config.toml
n_head = 2
vocab_size = 820
positions = "rope"
rope_base = 4380.0
tie_embeddings = true
optimizer = "adamw"
beta2 = 0.95
batch_tokens = 16384
train_tokens = 122200000
dataset = "wikipedia_en"
Each number is 500 + 50 x the weight over its row's rms, rounded and kept within 0 to 999. Layers, rows and columns count from 0. Numbers have three digits each. The size before them is the row's rms in percent of the matrix's.

# layer 7 MLP down (transposed), 320x128, rms 0.0797, rows 53-124, columns 0-63
097:499459457582524441538479459601517550524547588497463520534487614479444454505471576468465477486496563443531479460411566580478490365455529501524525497504498495503486457565581637482567525439574533
096:475535370536435443446579529477458584465581442468598509537431408492528523465562463514582540510571451517513595509533522535479444478422442584574447546503525509486523555458536397539504465433503463
086:483436400461526572446417565528486556493495526495552495506539595537593421523531473500520530489537466516475568535467438532539521593479565444480511449417455405512532501539393442517514519484436498
104:550482485524444482470488458487582478400596547442460448495486481520412486504579489566505494521496551482466527481574570527442455443580433513436525555506558578518535453646499481464419574444539549
089:587514485510526545457487419527533511452544505528570465455508483519567435515447434471472551510543515549479409565416520480549460492466567498471475555411511500565450453542518539453450434543547556
116:502569456490403507485557538571392441417405500486499453514490535553558496452528507634490499416581358530556432483440514495518550525571513438451466487401492443527474542538442391463518450455475559
108:503548502494457505505451491482608484495601450507470502518437512573501426465496492480495485587544517472493491536584509427508508520579549491490484488486474451523566482452483532514538411557604391
098:526505479515482473527395591514499430474477472538410610510468571550474531465478452578579478462409524499423485589549553535507448605551543474499532349562508595533510454437469524427524472565537521
103:500558495502524420574495530441480535542504473355601473558582446439471504438517553462491390478597565553559513543455483510489553468487502500555525500539479583491437492516491464521488509498577565
102:447446434476447543510568609521537595530498419549404564572494529497398459475463541474468452431548508471636521488529480484462447528543427492407469565508542553525574518447549607550433401448463413
097:508582500532481522470487515540494517500455437534508533469506588453531454525452470425490550429475422581534544550542523487496498629530609477535591524596528433546483498522399456462548462476483478
091:480480458548506611468523498616469544561593412522460528528520455511484485455554506386518477433467403607334474542490464584453584612564460522513521465472554487500493471474501481450435570496501547
100:479392506605557474508504480506381504481497500448483369499494525496452525512489484585479625556542570425484446538482500489514533547478485485547499445548569561431478497466528564446493476558464419
097:427438464573530497513558476585572480539472443532463514526552528425384403545420435502514511463522433416495452520520421493479491544470486375530433468566488469504586503513567544440403553518478486
091:473499501424468535491504400480523484480454413488575464459464499512536443513488457563513432490561430504441504541480535489597587428530522429546465485558574487470404480518482508503520567415554520
101:436528479538425557429507514571512519494513464513508620476538482559393478442549497511565486496514509543489525477499445509470531598566463547513516567457497423506465575482449424461503568554491474
102:478509382585496541470510489578497597512577465563561469475501519478568531538541543436425567563475431499460457534449458406544518548524443414503533476465510470486425491522447367562424569510474468
095:386503502543439472474543555441508554502496604614473434581476461456512571446552489490501446510426451495520493516547514471591494501563524494433488467437464483492486476411544505473488502551492481
106:619488525460449421533573467491444478464449469455435475537547402478480449467535511442557478444554555563541522470526527433521586529536556504540480502586557522441538496510537571515449500492412478
095:571499546396445538537529432504508408512507529413479504551493589451513509410448502566495542533499520503431477593555490494473510478457539493559547409581444508505577498379493491491511427569488503
104:544547528524499543454533520476464514454493424535494501440463538500484552508516497508465449626512389503430500403442487435468601390581542575512499426591497485478486411456615487514397580501477593
101:557472453481459491582537463534495461558513514505525485563416553516444479427399468518538414481421525566464541483536479488451455422507558477450471511441527589533427507404469580507518496534535497
095:476498520487547355535496456475522547503475581441458453491541471506476530521405523521423499533516608472591428484540526517485544430458525510468461474533495466469537438453474498580455524485459439
105:503488503453527424501450505436505571531586542377507526586431552452500481411506577416414539446610502455591479489554493512421552436439397567537484524480533533535524519483497554474485512446590477
105:569463418479485448387517508564531556499437612526489533541527489572414455556423479559462498472504549535536506462525447487457492531407569531437566456515436497462563423482427531486478476508446383
103:512426502544492519548451484478500533537528590483463454566445425487435493617456526455502536490478536399460505472489494465528499451466532531412501417429479544505450539548593673546577459498505442
103:476466521518556350487457480429436448511481465496569407504596458473538466575512530564460525483430498601527590442518549502455528486538525474559512528438457438596573472474439469423455549471549576
104:608545524509475497439530456506562495477436456511505426438559579536490545473518466560543612488547409536501414493462440485517478613450513572439454529501565520507469502553524436507526442471454552
110:527483479492517372489585482501539517570493523495451505520499482503491468563503511426502470459420620502529544433454634546569571440437557475458520504508524599514491530562499559505503374491499499
096:473504460550466471509557506443502461438588555530437536518581420435492439579485546469492538467505493428507448463542445551448459442560481459547554514469531454408534542502571493531566443443528461
095:526485514556504540500494405479411505424493501557459485480464538433496544540438482564459579531550479504560532516540433549531484389570557532457421476559494494486523454454690454474475539570494507
099:506510560510512542477482535594422498506475518539536510450438594480489435460471474487523435523626343546489525434553550518555488511532566620538547464447506495461539563422489521438508462436567616
102:511524581499481519534477422522467444575516525421459455545471515427476515576422484491423493522459523459549549475513561543410600556506530458512533410516499503505596593462406515516452499501482487
103:482462571460515590573562518535460504587497471437553460572473546492470541472457499520544454529421510411538534498515436541507418442511485445504524462538474482560494490626436466533465591486446498
097:506493477462464568583437447458566555447554457506458524521490474575418489499479517424550472460498377590493485471620448484481476488520444477488470486499531539546559558501467480514573428546464386
092:532450494521557428513498513392460534522489531454466408493499502521546525502489558559460545447530419512506546535583561490492482401481426600543407541459569520460506451539563490456447496614569480
096:406501501479505494434462595483494545585459576532483526541479495477517435428409541535489470467504459475470562512536534460503521460473525403450528455371503472561480626576491666434468537524505439
103:458424581543494534563423574559542464376506528476497510510522478484520560468614508532526517453472431647478466430557511516460464444485461530475441567534511414498524576507555557467493501596511539
098:490548521591461532485487489571543439410476506447439529529546528523479404469508581539531470465512441441454569575440458472501403559551403546456491562405462509512459581504504401481566441509454578
107:494499494534506584530537467614550555463603408554577499523427500502564439465435524495487570536538411522475413424463453468518432572587407448525479588477500446496474533461497445506511507456525500
101:409537438434519562471418418459477551460524510540497534491455490531525499476464430507440570627502546568524458503441606471504531618517560490443512517406512574551468538468503516550552538502528454
097:494469677476457527470468494400433391529559448484476532482486551452510485583540518416590489489543526423552454581412536509549470541522509537532488448565481492549488447546478540502536455417542495
096:458456365521483509412490414604477557540454396494556516451559518508384525545509492468474457379554484505487504574389514488500507583436548529486481492562535569536509398446428541499494438464532433
100:477510558422586456547476466589444547519413465421489578460518432499509501539565476504503562469486497510497440475388493463530514568462543528351467441519549501544469439575445482576436559458504489
100:504507440570515488580542501430545436486559526480493508544552486403491443497604460510546457533545536428462499459510478481486445495552420518483480576447500440448570521567572475545418469406448602
101:565515527525447562510488543480496570482497484431511498484545478537530420460466479450530562514512520397637518523563571582460486414479469517546479485483560484495422484508604505499510448521504489
101:492621491519474482456490481449470411480513529446464573475527546483581540567497482501444519549511375478438500493427509529391551641473539457417504469562438495488509455456427561482482582422485468
100:473493503521495469476558476535429529591438478440554516464532571498463501533577600371498509473436531496522593514467515565531524546467420457444482458541513458563477491501444553459485597482520459
103:427475467529576489430465516418518540583579522460512625552512516429477547466427521545469501499524441508456428524509435438485484497455469484474457574400472483513520573592513486480431484417527465
099:504509468418512522477525536479480475579513459452500470483641482466434381504516490546465493516519578554638471515472572528508555415429514502536400583499475512519559524530536463528524508501459529
100:532473565496509487558515498463504495480471557558494565518487491420453492432424448509477448517599537462452555386518541553499470515475657561494500495519520563462569501406542573511603453509515507
105:531473472544475556607500530562507473478470564470577525452531417581528584508556472474463473523454537490445469456503477469525539438588555516475491523482475491508469538478484566558497500554525605
099:615480506426458474547442563398480516475527516510498520499534586425475502430475636527477534505504473565449579455479457531552550484458411505591542516527497551547460521541478475563531392511491459
088:534472545469549474607447510456457517516502602336432559471582467416552521420453585503462508538519510474622570495430509480439526377387547524460399441514455561480499564471517463513512555515491503
094:458490525543554423525510624516479525432646584566468459468535486487526510481477451500505501560402464465489533423520533544470528424418456498475475532491393520418464503500546530501531526523574571
094:594562468536507514522497456500449545441513506513487433494539481502506525412497410538495501559473427546476545479475481519434493415504427494520471476534472408442550395543584499494430517464489554
099:543451494555540558539491493459488461446500483568406591396504447516404478494509478478542511574513612463540505462502516569482539520496481517486482629565500493494516481482501517514484476443538487
098:435499535449555493433449557538463477582482561434510510369552580630520550491543563428469518551477430364435451488489383419530519526576550506445529560495499454479487455595482467482443585510471521
105:466551495459531550474472410493480593496527464535510579529502492529539495529446553523446462502515586463513493505532526602528453485551520402431597416505524542522577453484611560486486451584561464
101:483422465542578531460443405488429440560522467444474572497471563432533582543513464506514486460541464490486430551385481533516511515488435562507535531515507385458555512519354585552517528514551566
108:440505510530589478561523406549460437501424482515556451470474470422397462558494520565512508538544583520513474516478482430487479493503480496425468472556468517482492440468505523477502606584548449
095:526525513479471563577484494403393519566542483533471558469479492473508437525474528520419406613464561565470601481457446454465539468414511518483478479549515493461498455535558457577496561502570663
097:507487504472472591476421526539494512456526507542521540503479523540531461447483513481521466405560485583447545478504539451578540565532429524487509553479570533513570506428435565496417441608540399
099:489518561490491453531521619467501489511530438486472597423444507495525481531422466588443507537588653518522407524543568457529480372428529465416450507482471507460516499429554491565409493506480591
105:522493548440557546440469413550534621531470502490511467590524472514531497609430518450507420456425550456451471487541437513469485542462471504469487428472512463546489475500545614455391445459572384
091:496504442533516460462513488563470498473550582413518474478524606462573509493587572479547513452430507435466603488509573418464564549510562496485557518498470471509537560384490436487547503531534449
097:464484470387405500420542513495583557554515565434500519576529488467546405392442510460511464520413500598472595497536536473544483479509559498649549465491503501497537472533498459450330505507522553
099:460447532531601525484547597493464604495518513471451451541479583509497551457480495464589485563501491541487470504526436463507506559478481465440480434410440553510539402432433578441447452457538394
102:443507453546396504482582601545558493576501562485522529557514460492532539496528510522504505492447365512462489480431413470492546466472560444445508499432411446497412540445421536560543407483508493
096:503498563470504475537530421564457414486532529605562409645589490567519532519577479443536591424463485523466520474527454458508510432570513533632563469461378486471527494492523508506390486503541554
094:520523477510459456467541541486473393543337478523463402505498456532465437464499503569468467490489554518385544476469551512432551436478634544571461470443499472557511570514578543536435476567462494
099:424507611530504517493444447552505467368553501434464526480473517571470550494568484598488542493429559501510435579514518584497551550566481452540519517500602553513602561494560526483513586539508548
# layer 7 MLP gate, 320x128, rms 0.0832, rows 54-124, columns 0-63
096:487476560508447459458535505487536513465481546537490571477429465529452540443499516427491555461500501551549487595541467587507504414479445549486503572493494516491494550491561526556426418562512417
082:498527511424475527557474406374557592531446530467515486540520450486460426457500499501475406493507516523491527486525512520532601493474551481497456472553463546495484466436425430557513522584540410
102:505502507436449535510479540477619485429568432493464534524463439537485463543468505484440511467510501540534494481507544495531392425483574609453501520504524581525469388427520495521504511600420570
090:521536455417513529531476507483424515497394564521509461501531459559403485466535527619490411431444561507553506490552426565437502499458455458530498541533480527538601529389555504474442533562501598
105:499517536540440452615532521500484585466480517440463570578522455484505477542520448514442417547588461495489589568548503535461560442559499512392407525552526469381501458512460530563522427557426474
108:493554570542507452593565512509464490503511465520444516513467494539366579518470470538461486464504507448540571525546497513563545422550498525482437572564446485470551571455559482448539472543520541
095:494476458540557580471612489475445555514557583458476520484548436546468486395504434505491435539543437450588537549521520514492387460465497429466359538510476505515549541527488585536435477537539401
109:453539524435470544479590551430485504491587478446462568420423472516406512459496489490501513355467475509609478479546438522526568487488501554495449518503501482438535477554517512496434480488443582
101:559499637440489552606463493485510525473501582452462507459502554506525472491473443610515545547428454531584448551588486526511546462483441495477475423548481586571484422535584461545399548445468593
096:517581502508475490597446468515470484504534386527590561450464446467525447517499441526523499524417491551574557527535462440497374488500447568453434405431522526552544530526564505496559458472450526
089:527495443454472575532501472506582432477597455438460498562599523436455488491431494622535539438497405563403557539570534468448413443490485446448571534476426521422511548484559565545485473543479539
100:486407510583561474523393565460459463508557608463453625550582519533427581466560477540461455440482567323490535533454503540544541466546501511478496431531547449525449546509571495501480494477504519
097:521546541475427531462495474574526431542503621454447546474529524463497555433454483409587544512464476470437542505515557462430545472477425479597419450483507546554487564454519456540377497492432606
091:514521511517521498517477396461574461467491489511471461489521588499501467607460482621449419417564493518502494537613519459466554352511534453487480483425477587538538346488456503564440528534518406
103:444394510448515556508473473514507431367498457539547519467547433546473421506549466526560577423596520583427425458562492486443487490519561536502440528554478566479536616446529516448470455458512506
103:439521511506477416595479466416445489484550458495479457543492450485511520447568497523564544384438499518485525541617494528507535478510474455577493454589572573437546449576474381611523507539485450
096:533523542491443513663518586475555452471480467524523475479468437482485541542432396519518475437488497577460493577383451543453500482565552576510519456547501550528528435442479492486522409489382429
104:462358490418516458572416431485494443443548490549587558488482559550488411465516552481552480471469549557550430549511542494503451518518459477555542574593493551450483441528506465489526443457531454
094:529492558400481521565489550506561485499493410499495491464443501555528478464375585594521435388485491482535516522488570519452414563560470452530390556507548511459536528538599509500537498496408575
105:582488533443517578546524564456486486505619426424466535520479571421557360456483565493499507509480503576572481496437527531429547508564509470532464531570496467493448485533476483468506510495534571
103:604613532446501522539525525503503515431496529530504556491484486450497487496466477493555534487528503359467485430474468550511577531479452440577399494476576492526536546449529497522525496441463584
093:396519562469435624556435482416545484473576541457452560543541447502475450495503540562483531491500504441536582549540587488423553531527478525444362506481484513513517489462492569508529475493487572
107:434547430483469467526503529485469458494596538481469506547442531452495455455554567443455523543525518435605539573417524540500441512467470478529358466493463518481424445511513413478524391523503523
103:476572516501438466512537516406432461543473556599451536414509564523498397451618465569527484513591608448462486419490457526562505438520518459572516412480520509363521533499481464528487527408422430
102:441578510508457466561428511470348463531521548443628508469543500576471496526536461529477486385492544475487493540524423458531518464490442544521371605573500474480533549458471509472537556421420469
105:596455448503487548521516541500481495542571577533500493567442493410438551433554522508476447529494551476593454446544487533481422410457532494498376534581519559404488518474510462464460481497471482
108:490480601546494505559415447502414555537480494454395472453526503478541503456521427481530532470495538524544482520495511468469416392509597518530492469499510626452493546509519453541424513432425546
107:453529494447449480643531436387527434542592483486466502521496441614529485545487447542397529474478562528576479580438511517563536458453455520491433559504475497493587569469525485457554491451487571
095:594461528444555491603558489607488519480477470538551463496528523508526602508509503553464570495469480493528526502455631436415502453548480489429549466470565559536445556444446558541476447438465468
096:485517545477505479562478482473517539438475550457545501409497454481540538542425470466527540567603547515594522514492510471551468471489452525386434545550490553525369512532488485508441488578522538
102:495625562434515433561497471498426571457606479425514425462425506524443394549554384456429593490500529451512501488515550449517478514486522527423447525478546622505471445512472464517411433559510460
104:477508478519481432551482461600403452523470454477501540588497492538514461507560470528440535434512599529529547470440566505554454419563515471496462513503407456439443557449466390535478434427462511
105:375579512456540495593545527459462452524437536440527535524438542467367526527556428438492454459550515521481571476507511496476546481477423468471462455526439474460537490456504431676603484568526505
095:505525483427484456559531532564537488417572471451421435531518524571556552544480526558470376541445483484527599573526571493510523525541489453496403540527429446537507505424467553480551502459413504
096:459567554505381596537492573538471444505546490568508521455521480567441542475483452475596434451574583512553439565573433524454520482521493409482531440582473526542516506493495563488524448488500577
096:447533509508525457564464481515432494506487506502553470461460538539543404488549424458438425569581521505528495635467539608438469454492459536482485557420539554463439520548424452488536534527461429
104:540509579547488447513492477497552528547589572444484550496462464614416483492452480496457516494647435459486538608472496527494488515454478553489447532468492470487477473420589508401632470566481611
099:489529577480469603542522491563598515468581513433485433525435547627425438452433452471579580531559471440504517544469584479437365527521456560519440464465516627509439583464463503467462538494443510
110:455504476500527550600469459331469408436477512560532558456474475485478434522556450531534488442456554513618438521503471495512469513426431532489469602535552535486567496519568538468508484501485562
100:548498426458433536527381496552424480438482531500480514493515531531518565555550439535462431520487417483549493551527458522500525445450494487556416489540530539551516434560466451548561539564422531
095:530383463440439481535518507572486609469512532509448474511488455496499481536430483564520510541537456520550504484393517550465476543611573375541499536529525463563456591466524459501398399395405585
097:543560508526441541520488451496491547532518510379469533514543457531499560538483481593539526490618534528545612451480511530461464342519515537633401462455547536562508469398536477488513501587480477
101:501590473488582414515546533533419569510514500509514478424495520486482443428370557476517448560467507436526598543442566551455484416499518460531436467516481537548470466541566486577420495496457610
098:571480606429501478541441452444547537450398530453530478529474516516512458471473527524423529511552520442500560438445587518491531395457541438572381446493634461541399467482452501528449519571515500
101:533508563401461518505462479486535528498472528435500568430464538530410529334464564503519535557661522508483555552531458433428472446528521553573429485575541549574501474453472473509492484554476487
102:552503520498577533538432491441508565424523595593473492548398485547513522517492512504510503472526460496468514590482511475386584485561431526427550539605590589513432458514474512423478442512566510
098:386537413556496488525405399512464505449444529517405500496486530572381580498523515522451515457517457483486502561525526514515551532504494583485518514554452481574508577494484464385430543468492434
106:462571580453489451521521487580471474490555654481540577454464534489540480520495570432579467481482450510423576534514513547534506389466410523500439549503470493540465460508537395547473504456467556
104:545518620510456437522480600488497429485449476478464483510509513468415434430564503501475548488555571491581410557494576455491486492583540452488524500617501457504428468515539408486494488528513505
099:559433444406525488497497546532533519520504582455508468500575556486559473654510450509524511474451523479502494616503442486488520504469477452565455572508478620445504499440464447513438528525479577
106:499524461548469463488480476448428520539599516461475459496472481541519564454459452527387544528489622479530487483536434640536543436466454498509398521563524445554502476479572618463541562490466440
101:524501415478558480476430519532519484382494569479409501562446427459466468550477547568470564538593492438571501457514545363521580479500563446483468510582517412449518492517547432503540525470430491
090:461570433537611493450520452364497527623527423519541496504508484538501476583457481533446467558531495476466480561560530475551549463481459504485508481432392519479465564584481522514544534479534601
096:579455474537535501513502455493481429480500471579454541524539493438477548451530461603510490485528501483554558499458518431493472486460522458466431484434567428563565483499494468571423507446485465
094:506459478469500498558550463524586482415536475519451464480522468444476521540417414606489453459510489511501485614524400587482484448551530471404495554556512610507508487501532478436590530631525503
100:498472566448464458488474504380594465502459491423453563503446538476413470374459509518510552494505525508636494481577515472483572459519519537474520470470604407561498595486464501506398495550528602
099:503501468472549478519561431541466514525510486405492524494566482559483468436573493471457414554483448557485530421499543515522490452537487438522476554517506456523506548486512591535550464520427532
104:498572424511506466548505459471484538502452431502499569560576438429509429510509392465577412476502559513521560546509515555501460417550475492504487523598540448511403471520465588607481423454507429
099:516561537471512489554447551461520479515549457535506474649561492585487492518520431557506511446512543454522470507438523429479479481539409431500497467570450524453503490486473518512498433513362501
107:571541477565399516586450534527493450486529540453431492598465516531473513472436476503485542466493537473491475438433522430489502489457467498438465449564447475586434469379543485428509474498411548
096:461554459475542444491474504488514498454489477477488612568563532538482436432543507502479505602475491469513556527454533442435438503526414472528461477411561522494477425390497504642526539446339501
098:534508473523472416546577443410481484566538469543474539545459511504453429567456477535490533416486488537587526539545413464471417436538522485565503498551426526526464489464551549495532448478460501
097:511467388543484571521505466446492491483511553465500488570463443549531497468660548491479513419451582449450471436473465503464503459534459525584523450570542520450589602458480455396492489433553603
102:490435474426564417513515500446479519426505540529507429536540471466476524401566482607494484487534545429498562483508501580460571486510474420494493455580496557517511438507529481518488583449509514
095:543515461486539560539373457538562489487411503553595527526514426550499420455450443543549459533561519467444490513394474455452400507489441414476478509472509536574492524507471548486517485549423406
102:474582408539565493519548505508461537486511472490451565421539490515485470554486472448576567502396552492557466530509555611455463444532514481440547493536418475452392414459446574497484516504560435
100:546501588452493477504493457414625471485452509448547494451519432430514487524520381547436479516459501448542535593390553463449527428441419481440423575507473556487518508565563494547534528497425593
100:483529500461392425530449505526541550452532489427485492468565391597421451521452446497525502593420478510485557480516550549458452453516576458568492536445532592537502442472532489528463551622466521
099:531512489429401548422494512479523521449498572533510519434546489579469520493531431512467495531485451596451534535466427517546451477573569495490558643498559669548475482503515504460446524448482488
098:498637516461490462451433501388547572537449458447519454469499484541500525481493453498458497516583600482535538515495473528530489568579528603432473462568463464506383444531528472526503475520479524
102:619530546468506486561569451395510379462502558490477591497511547497484396519458540452541520509521473557605475527452497455470432444568545486477394497513554522539509572465507486447534565504499561
# layer 7 MLP up, 320x128, rms 0.0829, rows 54-124, columns 0-63
094:523485537522431531499525417536611535517418512515523509414533474595444556582493467551528487535502517439545471491510365528485455490455387571539427493513565515533552626440608532487441607459468588
081:484579571517495521565481468442527566548464494476435477541565394472471519458483555486550418553436618444508573539481521493434532467422527463470498489490493543425542476430448439552494530519504539
101:528506545477563561490472471426423523453520511519485495433463389456511506566451507490571483515548581545439527575445573545540614516548484515483557481521442493483413492541452492509565447619556399
092:480539539491475566509509503478436437530368562534522561404499452556450534484529534498485421478498477492442573458490375513430568567526527516584524556546440382540513562444503568511430591490403557
115:463542435479503500401523530529487521514498461467467540550610499499502486465473449520579479482463517499508538504536564477483548553470459510546459420562559472525516534433500565541644469484489560
109:572520610431504499557437464591548516505528506569441521451468463516438562500526536462548413534520374494482529466521468526504521540461520479503452458434511575503597573455546454438477448578427481
095:501460456522541522534570501545474559539457536533570386340474514589509462394611563447394486474471479493523533536491473523483529493439399416532453592524513482579627523503469539502475467531516524
108:584471490498534563538460462556583484491532440488448424561528498434580528490501530568505519553544526488467556471413524525483536538395589453419571478481488556478562475448537490461513520449510421
102:458417452542435513473459482522497538485431430494639525515545579533528555491443512473501430508569463523464521459463507552498515474600491484540561541470486430442486570508457419468546566449613509
094:501482560487410450564423513474392500580540473515578431436469415547534485424449503466454543529505471496556582496503422488540486469431444526476477379471482461525481614544532553478429517480502595
090:484462544522481545565527427450594414440528528493470369475521493433548512562494567650480547443502404528465619516431556446562379472429473453425517550470463496424553576501511580584496485473507522
102:593552450466445472479563489467539521496421564528480478576454405501562470362505618443499498486565462484386532534553571535477380564438476547516543589503566530534481542596455498453521452432495538
096:442414481501641526495481525475545550505501514478496469540432562484584508500515379360550528576515480565512520525550618471581529468473431547496494517450486407541530574469565531454432453504548552
092:553503505563437444512588470496535567604533543532367555530440509507496486551458421499414475440520454473496464507523490473391513443483539532517561509525486559515523491379514527517525519546423477
097:481499562471481501558442482494421513465622528434563438508427529493658523525492430458465527472541453518463510392441432425549488449375528517434441563569480419520530577557483491462575496483525534
102:459457502537426495573463446518510507460540538496485487480545370499550552500539415530560453466537519490491557605565506493496487563372505503428486476525496611550461415532475513534486353559561475
093:495509578537512533537479530422411483487502540325435563524457586518516492470506527505569421466513482487434452533511471560471536523446523568543519507538392498526515518553456487479530460446499550
106:584560577553551515465565534458514514608508556455529444412427539463564416494439491484484492490530550431466483393562446459566534504409505515460487435512506406496496507533562539579583498584486434
092:526456518470408537471544544529529510474454476473466529400477450605518515629515422426569487537446539519525512465463524490655555511500543504518425554499521440534458475544491548479465518431568509
102:443510461510513459526438462418450477560526424485495518481478485515453428488592525474506506453414547486497469455519468589623425497350526474581561506466523560344533496605567443474514476438517431
100:493516491406416461473542456510483511538488457459551550461510463644510465459523538472523504523487449523455438540490476581589467524506514554493553486512483541502552581532524473468561440567480543
093:651488526521501448502620533566544459467435426478577502412440599460576520477510492429513480516558482510526521459489445393495524498473547591483603490512551431540483433493505495501394526476459494
107:512473496536499451474514465530403488438425538539608478529491462574432626564483464499538550462533486563385473513480516507516517558497516470415531445566435536496457471391472422517529558561437456
102:425572527457523442500509530515477480547452643592479527494473415479479443473585558483558425548493535518471506501449507493540539393562518434610469505525513536433585552513497401501524463478452474
103:526424568437476514503486574481435460503478476475551456512563560465500411468530556394508569417503451476503444571498517523485544555434489426580455462575462551494526453573440439486507500478590519
103:462534437534520388487462487476538486450514476473496547400562458585605434508476522605555518486573448519421546457503499494508535529568507472490582481409545427523421412513482415512530485482484505
106:587479462542545496511453361475467511527565455435520478532440518497560506530484485554559443557548482423430492453479446492455491450559472423521473534602508528556501459566371546470458541563492534
110:481595556504502516474401519419546503506652331553508517597430516516435526528547559485507533522523485444533506495539518412424502506498517483417526561488493528463478479556482471501466510561539478
096:526502547483432646523533535521517515549376515471479422508452580519465510427455478408545522572586477509556497435496525534423582458513514424510533516487434457551496590478394492563493588457606581
093:528511510507429527458563504520586524496411604452495431432541440506433491554410463554538556541520475581563461473557472426422529545466414586483536494514604539546505526482481437529452550470507541
099:533522501583452472522535419497415584463535563453533405445447483500465495587506551482563548425455495566467489502479456457567495510511425557521493479481548534553491524463508506416542547499524496
102:486526536538467528571541533550463493416565591527439481435450580456540451569495464475522459473515420501543397536466482513491464514547601403456428524504476451604467438578407525455513453498426547
103:442363514526554577555513471583520495510617493589451453574455552586619506533456551404453474518481541494556510504493576452477515432596526431559594533544554522509483457477505516468492468501508589
096:573428490439460436448533514475443392511544525454492518498461469489607506422517467464512584479436477533532520535491536515534494477500550454508587407403452480535427481603475472484481537520518486
096:502449507562543601516537449503541431547502504478519483565672466488618463527468553525582516483410489465491483449465521499538477522535584561428522545498429418465468579407504572430518506409519539
095:457499459571544593534509493454433437565504449457471513504510546392489500445575499520597509532467513569505522442463473462565488505492579526535508519542429532542629442496441390476484430381530496
107:494456407567489465544479466499511487524551521519500509544484487494445411493467524475467538512534558505507421466499512536549504428426549502540520481432430485546373448385522494518519611493543474
094:408485445489508485498418481461485501597523542543589526578393492494533538388528529518455608559565496510496501573538552592495575489484537408461539457531543505466525483464474594439542539446567565
108:448480529422429487531360554446439514465487499504503528424569426501473567561534468537478462481559580634458499506559495514512574458400511501588405557511458551467461618551587517449531490451525578
103:550509525442445538499537600453539556407513508476569442477552496485508566452481544487438489480430489467556508409537460505505585515478460590456476521597636462521550474514528568565510515490503430
096:477548493471530535571451557502571445449471564405530422465471496484478476450371479476426550508471488506506511537491513475497495578449478449443482515489471445487435494491505602482509607569524497
100:525481493499475526525508419522396529545499492483461490503546472457539519442506502523577495484568425592430493448479507438418532466451513507602444434463579512592502442452451516508520523606489378
101:489505454425585510485453466471501541492556553477538445535493493535451389537447544487505490573483419579529490520476412558510544497432509551582390461491523657550566541498570494478491480497476600
100:421464436558466535450556462505468479496521529483437432456486540475468544530418453457620511480475486539590432517605524524551539560510447527444535426516490523488517524538524582428542520488556512
102:533495530515527478503510513574568428449516491464374443491532569456553448525520647487506476514452477446510453424569511439530487477464503506459530444536517383503415548491483589509530534423419514
101:559378463452507468467491537493507581529479479563451488542436442515450429439505555515534463485381465621555512538536529467537569549577455586496497485492429456500584576536514508442400456503570554
099:504438523476544525510374554535483462478495495511464561496413475488583612517535444537496427556463490498468506545539420497485531516470455441414529495465486522532490539604444386471514462529471518
105:472469477426509478516549476544564502586505473585397489465574554471552411493520481485489438522460459488651463597541553521480510492631503528590508567407370466533607581478423475456495447474532479
101:545507440426540462508440488446486399508512399482606634491490539437637501573468507572548454532419491590448569495536543511502463417518549504526510496513393593439463482509480478533505570528555421
098:439548472578484476490461447504416504501468438570579533516444524479516484497451460418574506480389419611527456504522530411530487553550458496460545474524464454506478462541514472444604515398535483
103:438399551574454600538475587402442460557514535479488507495437510526526508419448533479445493471608487412508567440461500488555526519420495520526500442531520505378471520561474523592512506420593605
100:440445548507518450521411430560550468582504473499527579539444622563561464432492422393609514473464426510341471514507470529479479536492565387450525503482496489395476543512475488512519433476489558
089:483516407589460608443541488567540534420472450529513497515451568560506505573509407417502524504452441563484465567499532515519497558547543500491519570596525441544492471471449495446493422522420406
092:558542504508456519445488530614480491509457381439485480463548479514494475456546583373548479542522423580497521510539459511475546519528541372586455593511446488456670579538489505540531374465439581
093:494502546447481578472486506584557514511421458527523521523433420517521472543499418546517442555470503498483443464430434530518378441404539562439533556488462537558468485521522596579488463402473462
099:499472578478519485508476478471506584492549446457471376417425538535588531483467533477542530525518449495543500502505451445449519496441461501575493450491457427591529418492480550542489471418536460
096:511501604448547459550501524461545509556554517539453534579541494512461523434467480471457514470477527578481497505475459536451471552394494463532533491494558531398571460464473490521526459533486558
106:492465452485595503511431525436567487457468555554561584477502510505473422401590556504542457575531519506508505435529526555516496486465452502640471501496495480565488453468547452588558457439566547
098:544608639445485476530490469482471470532522520594528511605475489514467518457578489515516473465601571434470571364471491429412435541534464547422474442480372519482496516500540508519484405502457422
111:508516483494518611478478421473529589540444577500376561500568590382560513455496478463474514545531458468520565495504505510416565596476446520470493516469548472360533546509426502541597473432474513
095:448560499501427529471500486629520546481457576461514422524462470466467539564388444524493551424501492537501423507622432425453506461531516450444522555549411543497467526465553513412479430469548508
096:481448534455521500514516485559482461504400527529491493489478480477480522505477505565461435436509435500506587476475488566521466523526451552532475523464442429475524508442562461550561464451525485
096:409644520503516441513554401467458524476416584588450451572507555449478518483446487470466467572414549465518491444548424456514509505538538528453558417544527460437437420583539513480602458506440484
105:519478509424504446475397460366467494482544472481625547487503558530520509489439423624515490482516491483491505519493436534487524541468406507424485507536549446552480469527524547573571541507499518
092:427484479423447547531445431475610555465480537592582511626501542468511510460406451464499458572555506481440518446478502520560438489555570451424528570486489515488505453536491511480555516478514455
097:530493542560544491549530504480512470508484589547458496524479437452492511510480579560547410544496565490465441500530531449455520494440478568459488491535539393487464525531434580520471476578566461
101:614539416449462458522482423556547412520530433412496422554577493444524489497551398522432530496529507493514456565527503516412562384532612500531514620449462484485482456502517542536638563484507382
103:468476532567456491471542534529441471529469554485498484455464529560524444496527480528530475493514497437451525473566541429521502486541490519615479538408465565438584533591519426539483489591406570
095:489525510532528550473553536472444478534514446384442534342415429505568468574455410443488534433540490608517531527466511480453476546486516504408464440540600486488508485550447481462471506526492463
092:541479596485485536500439450547507463612572577482483504464541588526464446493525507495480508435473521476467494549501323523526464491481508456491448486537582472480426511437399410497544520478573556
100:545412495469491466486557502408531461481515449393523454520425519420497446440447469572503560468476545564439500474519576465500531393510590473463543490526572479536530463580479524387451508498470500